{"hidden_act": "swiglu", "rope_fraction": 1.0, "init_std_o": 0.0224, "learning_rate": 0.00311}
Each number is 128 + 24 x the weight over its row's rms, rounded and kept within 0 to 255. Layers, rows and columns count from 0. Numbers have three digits each. The size before them is the row's rms in percent of the matrix's.

# gate: layer 9 MLP gate, 256x96, rms 0.173, rows 68-113, columns 0-95
# up: layer 9 MLP up, 256x96, rms 0.159, rows 68-113, columns 0-95
# down: layer 9 MLP down (transposed), 256x96, rms 0.151, rows 68-113, columns 0-95
gate68 103:127117139074143150076125118137123104153121123134135148085139101171105155147130155125103201140082141092120123132138111130130172137138109093135097128159108119118099152107129137172149134120135119140156130137117102112128193150154127137108157107102158177113143174110129142149137129110111120163
up68 100:152134112119137119136177137098117108096108146133128099099133098149153138109094167136140128107159148152161100129116152124109120136075132111149098113148131150139130148089160123109156156141085142115171094091065126119129085157159168135145154116151130092108169185125114137143125146120130139126
down68 101:139119133148107110153132174109109132118122162112124132132135120140105116125093175099149141141160146107129087098113161146151082138137128168136077118133127134073154116100131099140116117129155143104095111151103116099124137104141094119124161147098136085108158133141173107134135166058152143093
gate69 096:106169134165100086100099119125140109122097110121087158120129111127143109151134143125125165123157134085141115137084090111097167158122136129128202114131139135097116142086127081104129123109089130126139167165097163117120123123141146142122153121166130158163139119157141170148129126096156111127
up69 101:138127148119129106102151135176106099164062122136100152083146125108145147149152122146179137153152133125137138164119126137125169129169121125115180157108145152131129133072082156125139138125122168129130126136106080151118117131099124107132121118132146127133134104131151153174119155090091100089
down69 097:134138073110150150124147150123103109089161098100123118127145139108132104098126096097129075136161131150137101171121113155104111169105117081108136116120114145097135154109084123143190145115103143100116124171128071098117120146107128135097106125128108120086111130101121104138138139174139143136
gate70 092:171129118125121141132116150168183134113131142134119134129116149128155115142112107148148121136138135173159138163146119143123175108117105150080128126095163106110172108168171094088132114125157107105106132142163139131112079115115134142143195125129147194143103112111134113143128143087119109122
up70 092:151136100097152153118102123125128134132114163134142115161118123140089180107127151129115121085111162136111106090187136079115155095095154125132150102124098106111131151081109114110170128139131174155137103099121136133150104107153111169127121097149182095093145097130128161136147141136138122130
down70 097:122105093075132089127133126170128128133091146104135120155055126168105139128105160124130108149128142115091123148134093095111118095150084099146146126163118121065135128115105154099149129149107148102085126135092110101120098087124170155129129123149099111106111120126134141151152136111112118109
gate71 094:139136153094148132152157132128140130112123149158099158096088140076147142090116139086118143100128145148117154171107141075126179155164121111116088091171130144100152102149116142145117129070146128160055161144113126138101134130118135108139161127129137129129152152117126144138113108120119123110
up71 092:107123150120128177159156110107078101097156122104163135052151154120151144099064117105093137136131099122113157144125140063146126115156152128110128096140113163087146149150128118150128135088152164120125151123121115126122136106129147111113152119085109114096130105133124129116137169117128129148
down71 090:121124124137135122100120083154120131134104110162151106140094092198144110127122096135129133143157110177158086116150123091099094155145125140149140120128101117117104134137144093108138108120172125146114091130134172107098174115072123146132138137135143193147115172122152109119133154142122153134
gate72 093:079120123098134165171136156122147088145124097128138136150120103105128133107155147155164092145133123137152142133116125151093174116134148111134126143117117191102142097087160102098132138080129118118134113127129142088097117149133098107090139116133150155092160136102196143132125148107138155100
up72 107:095133135085159141106141087088118129132096136129144150105161135133150162116130166180168129107129134151126086162071130121094131144130117130145133140092132094140102135137126122125158116114173101131167109180150100094135159135100118158083146134141120141147130127130153135111116158109170174125
down72 106:106126149131152108129161096115114156130112105145144141146159107181144148091122125105105166093152135111079139156088160104106140165164148127120164095134154128113098103122116145139100128135163126154142103139091102155137138104115135102107095124179142130126106165085166119143115140118109084160
gate73 097:119127138099175115171161139135101116066103106158172138134119141081116134135140112146139160100159116123140100107112155126155136127121099100113129104127135144055142132111098106144147132143106135130089051152143111133155092111146149154115127140111151094119129114133143166138153101129146150135
up73 101:113143136154114085133140095143135161106159186144147156146170131135163135149142095154116096143164132108120107144099128151153134094126119109136175135110093091093163089160162148115164148170138150122122108084141100132174133108117114146103117127161140081149138149126105134118151132114131141102
down73 101:148124068102152105119090110101135136104151112110120152161124107121181113136113154115087134145136121148134091147102142134138121093108180172136163170108101139101077135143149170141137112142101098107153150133159151148153105142100135097112146144139129098143108115138138105110100123176122115159
gate74 106:125151129088159123150139137156074095128142142095140091127126107141137112094169131166138126085111135116138157131149130137104106105089137182092092136166102145126111166104173151141145143145091151133135112082133122091106134156143178120105160132127133096109097114134151119159147117105119125102
up74 117:145057124132082117102149121116135136158114115176119137142124123120081149167118128156099139159126130138149133152141122134185146164128109154153131117126167130150093078141108124173129129113098124116149142081133141157155166153133104168176114117137102161105132146128100150119160137147117139148
down74 110:129123134156085101105132153106140157155155142180176133147115143161100172134106124146082091143111142096121137135132079132183140101101113143124143138134155143131119106130078149148124117147092169121131078106150145142097159144130140099122146130139097127086102128152125131115161139131083139148
gate75 092:161143100117111108088109137118108111135093124117122141131129160104138129121091113129107136153112152142156133141118107097095147166145164073140143122106113130120109143092095125098166145160090125139134151164143208099174118118144152100134111085147164160119120097122141140122131107149091107105
up75 098:132161124164125150157126172143162147138175147111128137103139116140161126141102157091154131144109102155135133150164166151133159107119115131148147147088102125125116141107123112074181130161091081093106128107096101114154180144140108165112140128143110147156127151134137132143169155107134112099
down75 093:155141110126114124066127131131163156121130081074131123113160133098132193099147101200130102139150095132104132109132141099090157139144092137138110141112140152104156150131148118144130163118129138100100132139142087145105103127107103111118130166135118128109148164115154120106140125137094143083
gate76 098:108123098168106122109129121145094172136112142121108160155153066119156160155119140163114084125120164150172084134138090147138142133156134105101138113114137145115112131120136130137148125096106126139110123135101178123062152140114151156158131106132135142132121116134118144102062100101126091103
up76 101:152142120125119138109134118169175165173158097120130148121164155140116098112111105147111136134096125105069086079116087120088152126138142147174128109098158144150158105109108137076152162138149148125153121119144120155117124117118180136154141144103145134119117155156123130126134168161139157124
down76 098:166110154116138165091132125129107130137132153113113127144122152097141122165137121134121148107142106121137088148135143140158104153091150104104132156138102137076137165166132159127148142099157129151088119118105133116181127141120074100146065135155099105121117160171124145148130147089120104076
gate77 110:120173127118123108101134109110104178089097123086106117130134144125098138164111148100131159133128118131144153140142158131157153119145096126056164117202129135119103120126111124128174083110110177125163097117105114110123100144106105143134104120123134128128134137173179124124147099137115138132
up77 100:128144138112119192125119117166101150128192125139131172130161074141153158080120125121142069119128142118126096115112109118148137127153148125146087150099147106152146106127157165125091126119134127141111123102163134118115076102136111147149136154118125127135074124105092119118100154140135099163
down77 103:105107134161127154141112142093131100166138112109167185122135116122187165132131191154122106134136135127155146137086128161143123097158138125156147152145093131157119153124120097145102127131181136134119126099186184093159135121146117100103124138130137116101088140146106129146120125109121110143
gate78 103:130092153109160123079113158112147129174121157116175144139141127109142126122130120103083124126159092165116137111125109121136164142144144127176131097094096110105127146133093147108155133105137110142163165148137128144127107113122116080105155104138155058139154146115080161110095145132120095130
up78 102:081088145135110094124076109111139154135116132112161121149117133148072142127133083101126107122146146154133133120140144155134136137095111113130187090195149107104132106099140131134117131108160079131143154093168141096124140139120112117115141103145144092173156124149132135127094128129178139116
down78 094:074158143151155134099126105141102163089110130134135143114137168116122143150132073129102156125136101128101122104135102125058159120144117161162136137130114117089122115141129145139107099134162137111119138128100081166151137142115154107132134137103158136119134145116131173135129086120062087164
gate79 102:131105123104166091126155166114146125171134111129099076112136185096123131157166109145131170131116130117123132122131110133112154114160097143175086108135156142147129113151144140123117140077114165089177134129139120102115145093145113105134140138112113147123172145109124132101156086099130076129
up79 095:122144098088117113159148124162118116120117139117159121182169135128162064106135149128097107104120140133132141119161169100112142117070160128146166130147120123092128133152147111150168114110093149149121123115083133086119157124141153170153143073128153145109129096146111121138112113126120166132
down79 099:146120152107157115149132154112132106105114121167112174150119137124122112107080142129156153138118121128143153112125144114160129100109147147125097132104108139133130124109106139115086086077148162125115083100173129097159144147125071082121145139090148148115159164122085118165150156163125101101
gate80 102:118140172153150171120108110107146161121124171139099121126105132125125164097126120137136136125100155128118131164138098118138113162152135098149096094135165112123117130149122167130141104142097127073119080101098142122156088160133079157102150131096164060112146130153126144141154129103125115098
up80 086:120136120127171131123157132132093122162087105141141145114145125104145158133096149113198125139131084105118157165118142130146145125128142143140159091075083141121113136105081158119122149129157137161171140125143158098100154088099164114112110105150144151143102095138112159110154129147141105157
down80 098:142128146119145134109133188127168171133144121118081130116127127165108173170143116114132129163099113130101124151098120096094169113145152095113123091128148106124106157181095135141150139089108132096138103111106100119097132134119089152105142110093129111168157155148105121152109166141147109106
gate81 103:117133132090111121129123089167126104163130097087107136157136112153122118108171143151138099128158088141174129098134071134157124142118124145164104155078113123104142088125115133144133147090125155146112109115134178164121137109135165126138138110147125074170103130121099143142177095119120119138
up81 101:151139163124163148067160158133096154089119122131174128113113138122112134122139103164103118111127172112111119139176140141111120127123117131121100118155103161155152144110121135138135138142080111128160115101106121118151171141149134083143153128085129158093102100154178061133127132098144126130
down81 107:118080157133074125119107145135158169139101137115158132122110153142112127106094105129146121161105149133119158130078127157089141107104118190168095137163153131143178099141114120158096109159096130157102147155132108105153129155095113129162141145104171133142120113132130112141120093118139101147
gate82 095:120140128115166129161154119148136077124122131112121078134128139111072098102132163115095103114141145134091141114152100138125117097118073139083160106176100103142124156115131126136143115141125101131073121096167152122109113101130106145130132150132176127167163145155122121131190122138113142132
up82 109:108114103106164135152127146095122134143127106139143159152127109127117132120124143122135172138120119095130062173123159127113193158160141131142132158125122113144137106137123169103135197115108090145120103162131138100109143126167135146071147132111144133132149136186108143131136097149104168142
down82 104:142145075128116180126139155119098186123131139152119147112154109168131109091142104150132137144143107090174122136114163115131176155190123112129138131115120126157140124126135102098130134125173119124118133134070136135132125141125137167092128138145133091119127118129129092084163100137102148184
gate83 098:125103107102134127111109137167146120133119177069119085108151131117131159107146179125156126068125119140116153146123096118106146124123095128086126120146154098126123144177138131144161140109105146133124101174175172139136125106129142113131135116128130101124121168149125103114117177194122108118
up83 094:120113123129144121127093162119159106070105140127127113145142147162119108155085137150140148103099127126147143150064114148151158147138113114125134153101123098150115119168151119105104157142144099114158143116095105128119107110137078164126161193136121149155100076116132162110118129087120100118
down83 098:157117140163125126130131110092134126099049075161091123113135114122137107138099098117144167113121159139125106149081127141146126123137089122140139118074149119145124145097143121098152117140116156173116146099158094139076118139141122151130158129122124103110175127145090133166129169111145137108
gate84 089:140129126080110148110104139139168117164117155098146117095085180128143110092148151075120106106093126107116144134111156131104170140165141147131130158139182100122132116121082123098097148149127089092141133104096109099107085098147142161094115107126108129118118134145119149130168126111143132114
up84 101:121124065115151081155128150131099106162113109120166124122094127112133122106152110183074112081129170104167138103163153128126100105122101121116107139117134116129126114136115122194120093089123141092106116124105091148154119137109114149106147148124112157131081102161146141130124113131125152130
down84 094:128166160107110153115139098099114161135107123134130111169121131169107127150103112117183109117127142143163161102180116152119127152103126086101124145133070135163114130149102129108138134155115104100164157113145110134136135116081128139102119149137125169105135169106123174168108107135117169098
gate85 085:139153080101130077132164162139149116089128178101144116118117110136125142117114138119128151117125140123109126142141094163129130168083117137143109104133110143118186098116093127105177098111127113122135117168112125154079132142156173128159139124150110119083111140137129126144146155181176150113
up85 092:106176115115111116145119103095083117127170126123151130081085116107125137136117135133128116094139153122112115148131130076135119131112129148121107157093092137084104146174141110131173128091119153141126163110129150099087102185142111113116107124104126145140104101132150134074132074140100148141
down85 087:123072107154150098141155086128117144167117118149162159159131127127095092140097090120161101131098136169145117112166118097134110119130091135179165157125120123123101129119106122110138129139142129138081155101129159124123121111149116100148142162092152133102101082127140122142078174121150132105
gate86 093:105095124102104144135128144115157124125100152119098147132140149140121142099091172180086137118170146154087141164094087152124156148160093116084109132144126164124101101144140126166155135086148122119094113141116136094103145098120106123140147132131106127138139115173082109102093150160113129145
up86 091:142094123157130093121126122131140126070169118114152116145134116171127123092147166126118129117137086152094166119092075128135117137135174098076135120143148161128151124121154137141132169122196156108131100121121142138090117133128134127123179150136116109095167123140099132143122098172145133130
down86 095:091156105154133133131147141099192166090121180124103147107113151122156084135166116057161152145110133131148103111125126130095119131130134143153107108143137140146158115147121154144127132171158140151164168162120091142103129136125150151147121126136093121108137135159146089112133129170115098111
gate87 094:183100180077177168091098139098154146148096122158134128127129107171118112109119141136101107153116135149103164100163174166130114148134082137147145110141107151125154149127110112138114132109134135136122183158113102134133136142111110121136117140146143116110130162106155113085156116103162119109
up87 102:138125160096098151114120118102110102131155116107152145137126176062117107149095120127105149153116118139121122146147124097178150151150117110136134084117133102176114084154136115169074103141169108133083138124141145144110122129100107151116152144133141146116108099165093084145118099130145154131
down87 099:094171118126102083121136131101104154116061151137100147122135127148132130092153082121122115135125144135074099101075134151087123132101150154137150130161124093137127115111135094112161123102136131086123088183120124119144112150118141110145136102122146100126114159098108157089110165119121113143
gate88 088:113116139126133106159101142135143145116155089158172118095135073123136115149100119109108096114132105116159106120128078135174153097096149117126116141141124210120109084158158118134115133131113122140110161122139159117159104119140183113134148116110077117112159148117130142123165092125139145148
up88 079:150127159157124143116152142120110175105187136137149111166083092125105089106108086149101136133128128104144128158118118097143135112117145122142119080122124170146100114107136080130169109092110125154115166137125144127151116089141125098142151172086109098128137130084129173135143108116104122107
down88 096:191155121174117109116124131121182142163156160116149081157119163152123134116139119143151151141153147102118119095139150100107108132130131097148153127140160106154112100124085111132119145126117116150105096140100169116109139102155133158135105136140118111128105166124104127171079083094082120129
gate89 116:102132108092106143147108108142118119147117127100165156147138164135096088167154177098100146125137094163125167089105134131160148130115104194149163145161115151138098131096115112161125113150127094146154118134096120114165156159125138159120148110135148143126137098165107150107148144150166130138
up89 098:155171162133106126142102145132136148124127125137146133097150135111143195097153112160178115108110109125097105089128129138169137162090106106122117079129156121108125156116141147122114165130154114114143127183117131149157111178116112172154156153097128142111151143105140130122120118120074148162
down89 108:120119128133100138137159132138091114107162141130084104133146156194146114145145152145135140114141110134119129050128104117153160134113169167105152175126135159121151144173144152142120123138143119146139125122099141108120105147139139182142159089092132150135096145122102150101131157176121140160
gate90 094:148074113132111126155104147144136143129119167101103153155176111123110161167143162109114135105152197132102140129102083125133119134112155164119105103139145111135092120142171125074112122108098153129124184142117148105139113124140095114146121155145132135148114131153085102166147107157144147139
up90 091:147112117132124135137111118132138100126117139147115118129171119139107129091098130179097174176146128110160079128115141091130149088086141132105097133145104102133122161127155135115189166139153116116114088103094098149151160120111135101134143155129144117068132142163091101114122115085114122121
down90 090:135140133099139125117178091120125133138150105149119138113138156141139145134088168108151148095153122105112129133094127128152167159145079128143107108141117160115121129120128189149072079096125126150124136166141130090092122144075170142124152110110105094125145174098119148122100165143130130129
gate91 100:145169097153140127110130126158136132152085127108122135105085110118126136114147129158125136085135092116130134135123177156126126140193134149127109155114158132107142104112125149147158176188083097132145131155127130115151118154137095160129111107104138130100107135141069135142138116188145102162
up91 108:100130125124149117138096130142158135158143111098169110114081156189154134115131146092126139151129118143127103111098172081130146138158101131143099142127104106147116116149094137139128112128134115098111125145168133125070143113132071163168146104096137128101105183095149112136110166123123154129
down91 104:123119141116133111183098134149141117157167101091112118173150140135079122141159119122197117134108119112114122119160131153110121138150101125129143138155124146117162111118098134117099106138144107165121175146147136112129131107160058112125124170160094079093137094116128105122118130112115171122
gate92 108:150128124125111110104180140183137118122156137146121131164102121109118142131134134124161152113149113157150123166097158166115161089128107109149166156148072127113129129119135096109123115125114107141141117134173173084131088160076134120111139122121170098119135109151139171157145169129121168125
up92 111:171125123099149135157115126127143147158118147099144183123139139117110071130166104133119137125072108098086101099171147113088157129135139103106139112135117133090150160125094150106116129127119138111156120128140118106131125127155105094130114151132149166140158133170089080132085117136086167134
down92 106:126083093112117158121106165148116128138130142111123136142088109141142133140150122116111137167087092132142086109106154107144184150156120148093164114179126120085144161155111119117108119128111183164115130137112153110103131132088102117137106100152152134134127098120096078127114121108117173098
gate93 092:125132164114157145112135118121121129101115139089146124120102145134157136139167150162136175108127108099113124125153117121129148127116147177176126129136089075103148128078142120144117133102132130132153115085127157138143092100133135131114130099089186130178095160105085146109110132178111090131
up93 093:149090169149113150107140141141099142147105157109115149144078161139132136136144157150148159145131129093083127071131123112114152184125153135084122092135127166135144139119110130084090146081128127143137134144160131114131109166100118149093134147132110165138152123109118106149130110168086155155
down93 093:108098108114103128095105136102130138157121114142149155143087177118097084144129075132139138116152127109104114137124122129171109162111108135157103137121104077177129099150123101116086157140108142140107174113147142094101165141131089139110110099124134100143155132139107116104074138152114136091
gate94 092:148136120121197096183135121095117124138132124125175125148131109106101126087160125133103117123127105101163118125134141093105107116134125161076153117113138159141162143136152126134183129108113097151080102098087151126135158138128107105141163110124111129114104137142168109149143153084087123147
up94 094:115126124127154131142138126112158112125102122118112125134107120131125126161164120133179130134117075110130149159099102119111114141135085117062094110107087118079109101141175100137131126138127102174145116147101146161136167126157145140140136180124085087116104104167083145114153156118131143118
down94 095:153130094167093131079071115122135134085151129115124137123135123146159155091145131143092111140114127186135109117165169119096121164103127120142154155172100113101139102112144137114163182154132134131127132147144122152122129148139117131124104132103108159141150114122052114160131143143156117153
gate95 088:157140166152139151177145118142131108107143146082139137124154148148094163136142129160185158153123120099126127158107107084131123111163158122165115115140116132121128147098122071127148162129083136128137096108116129099133139138154113076170123164127114131130112073103141134125144109106156163098
up95 093:165157136099125140149103152133128110133118139141188147167135051162148152110185099144116152140102118130097142121107121110114156159155121095153095149138134160138145149141121148141100139141118072129153151100120094125146130124115112134115153129131161126149150128169166122144159104170106147145
down95 087:128114170133162147170104117102103123126124144137128110136157108099138104136122092114142119162129134154179174171103134094128119116149145102123141138126140158072113101114143094126196148116113149111122077078167124115140161121134172132136126142109100114112132105102173134155124095148116135133
gate96 094:097142139148157109180133135117098125107143149123109130138159134150084157153150123084087154152147108143122139116120090114126142094103136146153104068154133123140112135150134130131087149110174097132120130143124124115110112137117084122092123142092089147174142110147169164091158160165124139159
up96 095:117161105161154150124109150136131151083146118122166100128143153136137147120181136132104152125123108162119157095090111141142120136073148128173119137139113129110139127143127101134106118154124114118083149153113095138127131085061095099139126140196115136137088115163154085129116141141100122118
down96 095:139110115106153127120132134104132125121132158157064165112138132153099114152090131117165132149148162122143136097168138103170135093146170090137110107078152158087131118103101095114111110163125157131165123112123108167133144120146150140175142137131121130112120139111116153146144122179076098122
gate97 104:121129156131130137147118124139101150119076152114136116116157115137155119118156116138111187130123153147151146170135120171108152136105153142155184142114143143151148171132123142091163161103181133151150145075131140132153154094131141105124107160086180148139138145149132176104115156114116124121
up97 113:123119149129136123094140122104115167129159122107080119150134171104155108114098084085128127127137141109135142099101143123127119106094123118167117098138136132165102112132137121081102121170147117100129146162135099114141125106099161142127103121168182164088114126132103128099151125118165180180
down97 104:141085135128146097117140113152164131142160149124080157138117109111140141118105128100093083123132114092081097143148127145152119157131125167102108132092129124146087125140122155094117120139095111135173120127120140141090100174126097174083083085138152122102133126163149101149117106140151139151
gate98 100:166161141084136118096125153136122129116131102119094127166090118138105127110115110115131088089188178135133144121121110164142096125148161121108118097146097136116148138099143130130122116128070118149128137114130135158128111112118107098131094121113171076149139120112113128191101143129158137070
up98 083:124094115144137098113132122090124113138123131111117112099136143096157138162122114076117119170086080162127109148116157122145138144103103110099136160146119155143106138136119141087094129131098139128143123173117126112140122145118143141102194116083080175101124139137134119099122096106105170175
down98 096:119130144145161118092178147154127064155084164115143130134144105145121140121098134171113134098143150083140131127154097140113111110167142131127116136150113098110138134082101113130123166180138119109133123179163114157166130069128150137109108121135160118156127093121139133144155111140100119101
gate99 109:151099157102129152139114155125115150116063158126152105139084150097137149088151130073115153114129134124166100149141089134087156132126096147103089111147134171105127126113169131143106083119100133148134151144120110146156126117141143123156154093114081130134104152158127130081105105133141109143
up99 108:150126164145131120149086154137118116135121095110138149147145119098168119116103153102148087134151127089112101134128110138131161088150088105151122128088099152122089125135147123132113131130114105209138118124135094121124139101095162117131095166127147142090091117136135165102086174163108123114
down99 106:150123092192123132143158145101093098142114126131139109128157134131158138115138136103132151125103112136146100133114160127154117068125149090122134159062178120134180166106148131138103150142122127137114108131110124114101128055123125155089122080106151140118108130124124118130103141113130118089
gate100 098:123141100090108140048134122151132109139139144125114129151155121162148083170160166144164114109102098154110113105109140115124138168152109085149103139130136163100170114151102159140147127108152129140097153160163146133109105130126089149161140119077147149152141099138121161136143116132134141123
up100 095:113110187136140119161098168143135117132136136148122139130099138073148115131127123151130136144107115085134115162165124128121123130075137163114159191149129137180131146117119172091125172147114098148139110093110115103149095123128155129120157120124131124097138186144113147142137108110094093153
down100 107:145121137148118155138095176137101150128106081112122134129109143115112113105125127144125116151180115127108128150154171160137162146109124130107108139182134129151136149105092208115131134110178100148103134110126112098118123131156129122131131123076154165114075154131111140099103108097151122095
gate101 103:135148135125105133089127151157162143075115184161089123165150130120128120144159093138118127091125156114115139166127136081141134127163116127138125116157140142123126143149096121109193183096109148121131132115137123111111126136177137154124147110141138109123161170136151183128111174115126090116
up101 111:101141137119133111088131095135098109126196151131151138096140130120134107159099168106128099127098133135143126122080144173113132120112134119138094174114108174105163134126138148122116163151147110114138143154115148149121067103116180126147184116151116106141136103127125111092093146154110102115
down101 102:134149133105114143147151167115160116120123119082097173157091107108148143095143101122165147080121149138124167115139124165163115178111176174127139094118108152138160122156126132131113131182109100115056117113128117110135155140102158129139147124143145141141127142121092099125137095126137118150
gate102 109:084135133166099100079083107184164122120143135169126100127118136128105111148098127156138131102099108153140165098129135120087140157123106178096123140167113104117170118099133138141123110152110130115142062082158135155130095105101101098157108135137135145138103139119144121145134129126119133113
up102 105:143146139126140139083159137123124120095144091106088127152097100118143123121113141081189112126125121148150157168138129099107120132157125103149118148132150112109139145092096087128170116153127131138116156134131143107102080121134149123149178118120126109078104120126137142111127100106163046112
down102 096:109149129076127112112105112144082117103123122120136135131149175108102150126109097102111142074174149122112169154157125136134129140111107112169148119183129152141137107089071120104118078142168095153120151120143092147129106132135085078149146141141140147127106150129126117126144138157120096130
gate103 102:131145152087104121123123125131133166154184132074125168129158121111134126110114090170101144089130167148103166124151111160129115130123172097108085162113147130115143158125095135177106149151120127120148114127140135162103151192129094129143140164128157145112098118150151129129116142104156135142
up103 100:116169123126089159127133096116146115123179143074115149159140097108165124142129110137147115096123127153084151166109098105163130137110144124124133108112131163114174152133118153175151127110097125127157085161125098107122089161094128149165143097146110158088159119124155125127131144164130145132
down103 107:100109107187092161109145114111132158141127184083138115118157085138102110113139103125087137117125141112138143179140134131114121144123101141152145118107136115144134122087154120155117131168111144115092193143115137117112120107122103117111148177123153082116144144134171104138105133082094133153
gate104 094:106106112072126095139118124124109124132186096131181116140145139119126121064100160114126104130139145138157159118122130122112136139105123144158089096147131122117121123097159118130139166124122142124120135171142132147075153101157107102120166138163128117110114083114135170119173127112069117157
up104 096:126136145107095147097119123153080182100107121129142163118109128094110122151121137131123108113110148108197104145130128114147135131148182165097102147113128141141158098157142091141172115145131136145108152116179136106113153172106160125150130118139100161101129132126125176149119098114152165154
down104 094:163154158110119121134157127159160108147118080111145143105133167081128152125160154154168144153100154141140149100095117136106138128143131097159172126111136122145080120153132139109099110125090170111111125144115128109112151147126105125139118070152182140112116133137141126076079124100113123101
gate105 104:136127121150096105113117129169109147123089147168148121155105124125117081119120152131146112127112126138133081090115103125152098087161119142122145111145128115110143104111087118090158146100121140110129102098124129172149115132072125126099100110099105134158128163139063164090088129140085147134
up105 104:103154141154129128107134113136145143100095129135168175154190120093149138132151109123121145144159169154093167149124097147114102141136124099150110101102108130127096123168116093143113128152126094137160153150109161116118117122141086106140119143132094123139129107084116107132093143178108063128
down105 092:120105161058124151152138130129104108118150163136151126141085176130133137127138162119119111079118118100162146085112132105125159119149117157148178150147172144075117074120101117135136126111114125176102106093116153122097103139114112137121131121110097141186143120134120112119131121102114124111
gate106 096:120139137080129102134104138144113099104134140118152070161136164171139114116154141136168150139141130137130088131131082139106123147095147157098092137144145104132087082126089126115102133151125110131149117132104108135154111104168090101119116157150103140154116104142110112108144131108094129050
up106 095:126114122129140091097128063123134147111131142164119092118156146127146090104167110103102163141082111096141172098138134144110135086090153174125122163131110093153131119107104123143148138159108110156164137145087107119125132112154144173115141126161118150111155170136102145108146144100128134095
down106 099:155136160127107142104113095173132111095115129133155094172114117147098145142087128135144103178160103143119118104124106160110115117114167121141137134157171112110148176107151116146121136102114121126161101157135119099146157098160121099087093147142115108104122120164134077163096126153085133141
gate107 107:110163143129122115077107121102118152109129107126151114113160123106138110143131090147129135122139098086123100122141124143123100108156128138143129181133138118170127132154155133169136150085084126145081147112140136127121121142111093083160088116077115134104121163150093148152110163127119149200
up107 107:135109140137131139137162145148170173108133122176157155117153099134129136150146108127159131155123120143129155136137108124120126120146101126179131159145132100117115125163144110108171195156078144170144142135123145149117136096121103105123122154153133085169143142095123118186110089138106102089
down107 102:096117157187136070136132099113151096108124147176091143145090140098116108113079093154121088119103096133138126104083117120069102084135124115168124124139119099085123115106147091139131171138139116119153115138101121143166158140135117159131142142133104130115112119137114149132138132122126154101
gate108 100:156132132089141098116126121086112154093164119159128115149134120127123159081170155130083143127074141119185139099092161161127166121143149156158098094150114082126108111142113143141156088125116130122113124078100103120090150128104094093136135142118138148109108127124105126121129107118100129106
up108 105:136158118127130099193081159087128108099109134109110111138157116113163131120140126108091128122103161134085083149137104118095126136098159165105138123106125145121123096096126147135108100097085113130134153124120106119173127105096115108093126111101093176132163139189113131139131119108135117149
down108 104:140162110120140136097121116158206133137136147141117143086169151124129101110101112119117138116139117115142101155131138102114129120151142100138064131136113148128165131163083113137145135094101095127125128090180082098164093151131080157136133131144141133141080152119108120131149135152111165130
gate109 089:151137150105146097146112133101065131123152133086150139126132096112144110121127126154154160124134145125089140110126122171105147087121109107138171099087101126135158124147117138097122099133155129128113141119091153126113120155126158123086178148089162160163094080122136166158121106107130125087
up109 095:094144130151074144133135147086140103127115129169121123137095129143099163131118120139140157149127123118122160162140102108128063116096131125136104150117145142101078111157085133162143168121141096112124128085092127136131162142113114120098133085175071135138109131138136156108100116116081126128
down109 091:104109108121156113154161144146107128134129163135126122121154077097122102094147131139157157134077118143141100127155148147115156138150104085154103142153114133148174117131098086220120081110122118083127133081129144126162122117142111145129127101135104103112145097105122136108141140139135145146
gate110 106:135141139123108121150136114163119218131082118135113147099134128159158184131123133117152127158120115123135097165112136111118112086167116122106102144151137127116133133142123132097103153132105135105151149110139122105153062131136122180088135131097119092138106113141114148115119115147183115169
up110 107:143103158128139159129149139121104141134118127161098144108148168114086152125099121099086139147120170142134160133129096133151147059126142126142158102126089116114152148130112116118127094129155145069129090111132119109148125083153157095149133126129128115175161157135085112103091083122124101125
down110 102:108111120146106133102095147103117131117114136181145074113113157170167105124158140189106136079121122113159155117095127133143121155121082116133093146164129116123074089145104136140116103159151128128122127121123161146118112115092150103123113131154121160158164178145117104118117126111157120154
gate111 095:077138131127137130135120104130100156151111125117106101091168151129104168159143152128122129116115133110159134151110120177134096160127133136188101136129133140140174098122128141142096173156154132117175127134154116164129114107115153105172139090096138162076143092124141151106128154124154158153
up111 098:110144102156113165111134134134146141150082118113114123080149143107139110148118145109121179140119089099150125122121083157120103132151136098168142118144102084146156081122085125112146135106160140100141135117156142171152115154149145091105135142073126149113181148093116113119109104126124107161
down111 099:135140104133097130132099164115124133140138111139128123120088110108100129128128143136133113096098108127145149147155137166145125148162123137135128138113124066106144109080133124143142122144203173068136129157107117149090094151118113141138110093125143165116131096076115106170101128135136104183
gate112 096:137085133159136142107104140074165154152120133130042115127138088126123143126106128132118138119178152140135137146135133123125157143134113117148130107135073138111104169158122123107092104099117099123154109094088177139118123117138105144197158128111123124130135151173138131129133099113115154117
up112 096:118129114107121182157155151125115121128128113131122119138143133137110131100147142107177135106141127121170142130129123120074145091118062143127120079124131116065143129120141079152168128149137169092150104181099145125119087085133140135142112107122107120115090151127158114157146127122117163097
down112 098:192124143164167113114120145140126130127104110139074158113127112118121152086105142133113148132160109140096138119124123151159111154079127175119147129118107140128126152110155157102074068091154121140161153112165141142127135163185121106111128146113105141148148153130164124108110124099107122127
gate113 099:076144120114113118128136123102129131105124105113116111139088111106088103160118155151155104128151116131135115161132059162133124112130092140139178125130148184165104146119132101113134153144119131106117109164101147145108069114157126121110117103134078142137131146153099147185116153151141099155
up113 103:169100151124129113161145170154132111160126097138126129132128149128129073093144089122130112094131127126103141106108151120168116130111161129115115113122103117062128160116149114129147114138118100114117135085147111143141119171137135080105125109123178110174123127091176094135112131117077135083
down113 094:121137148119134143065150126133158153127110143171134113129127105169121139077147156113166136110076145100173094140097097123109155123109099148117097093137165156103123142112106124082133170124139133123144118140114123152117150159123109171094115123131124120164126141088126107141136125114163172169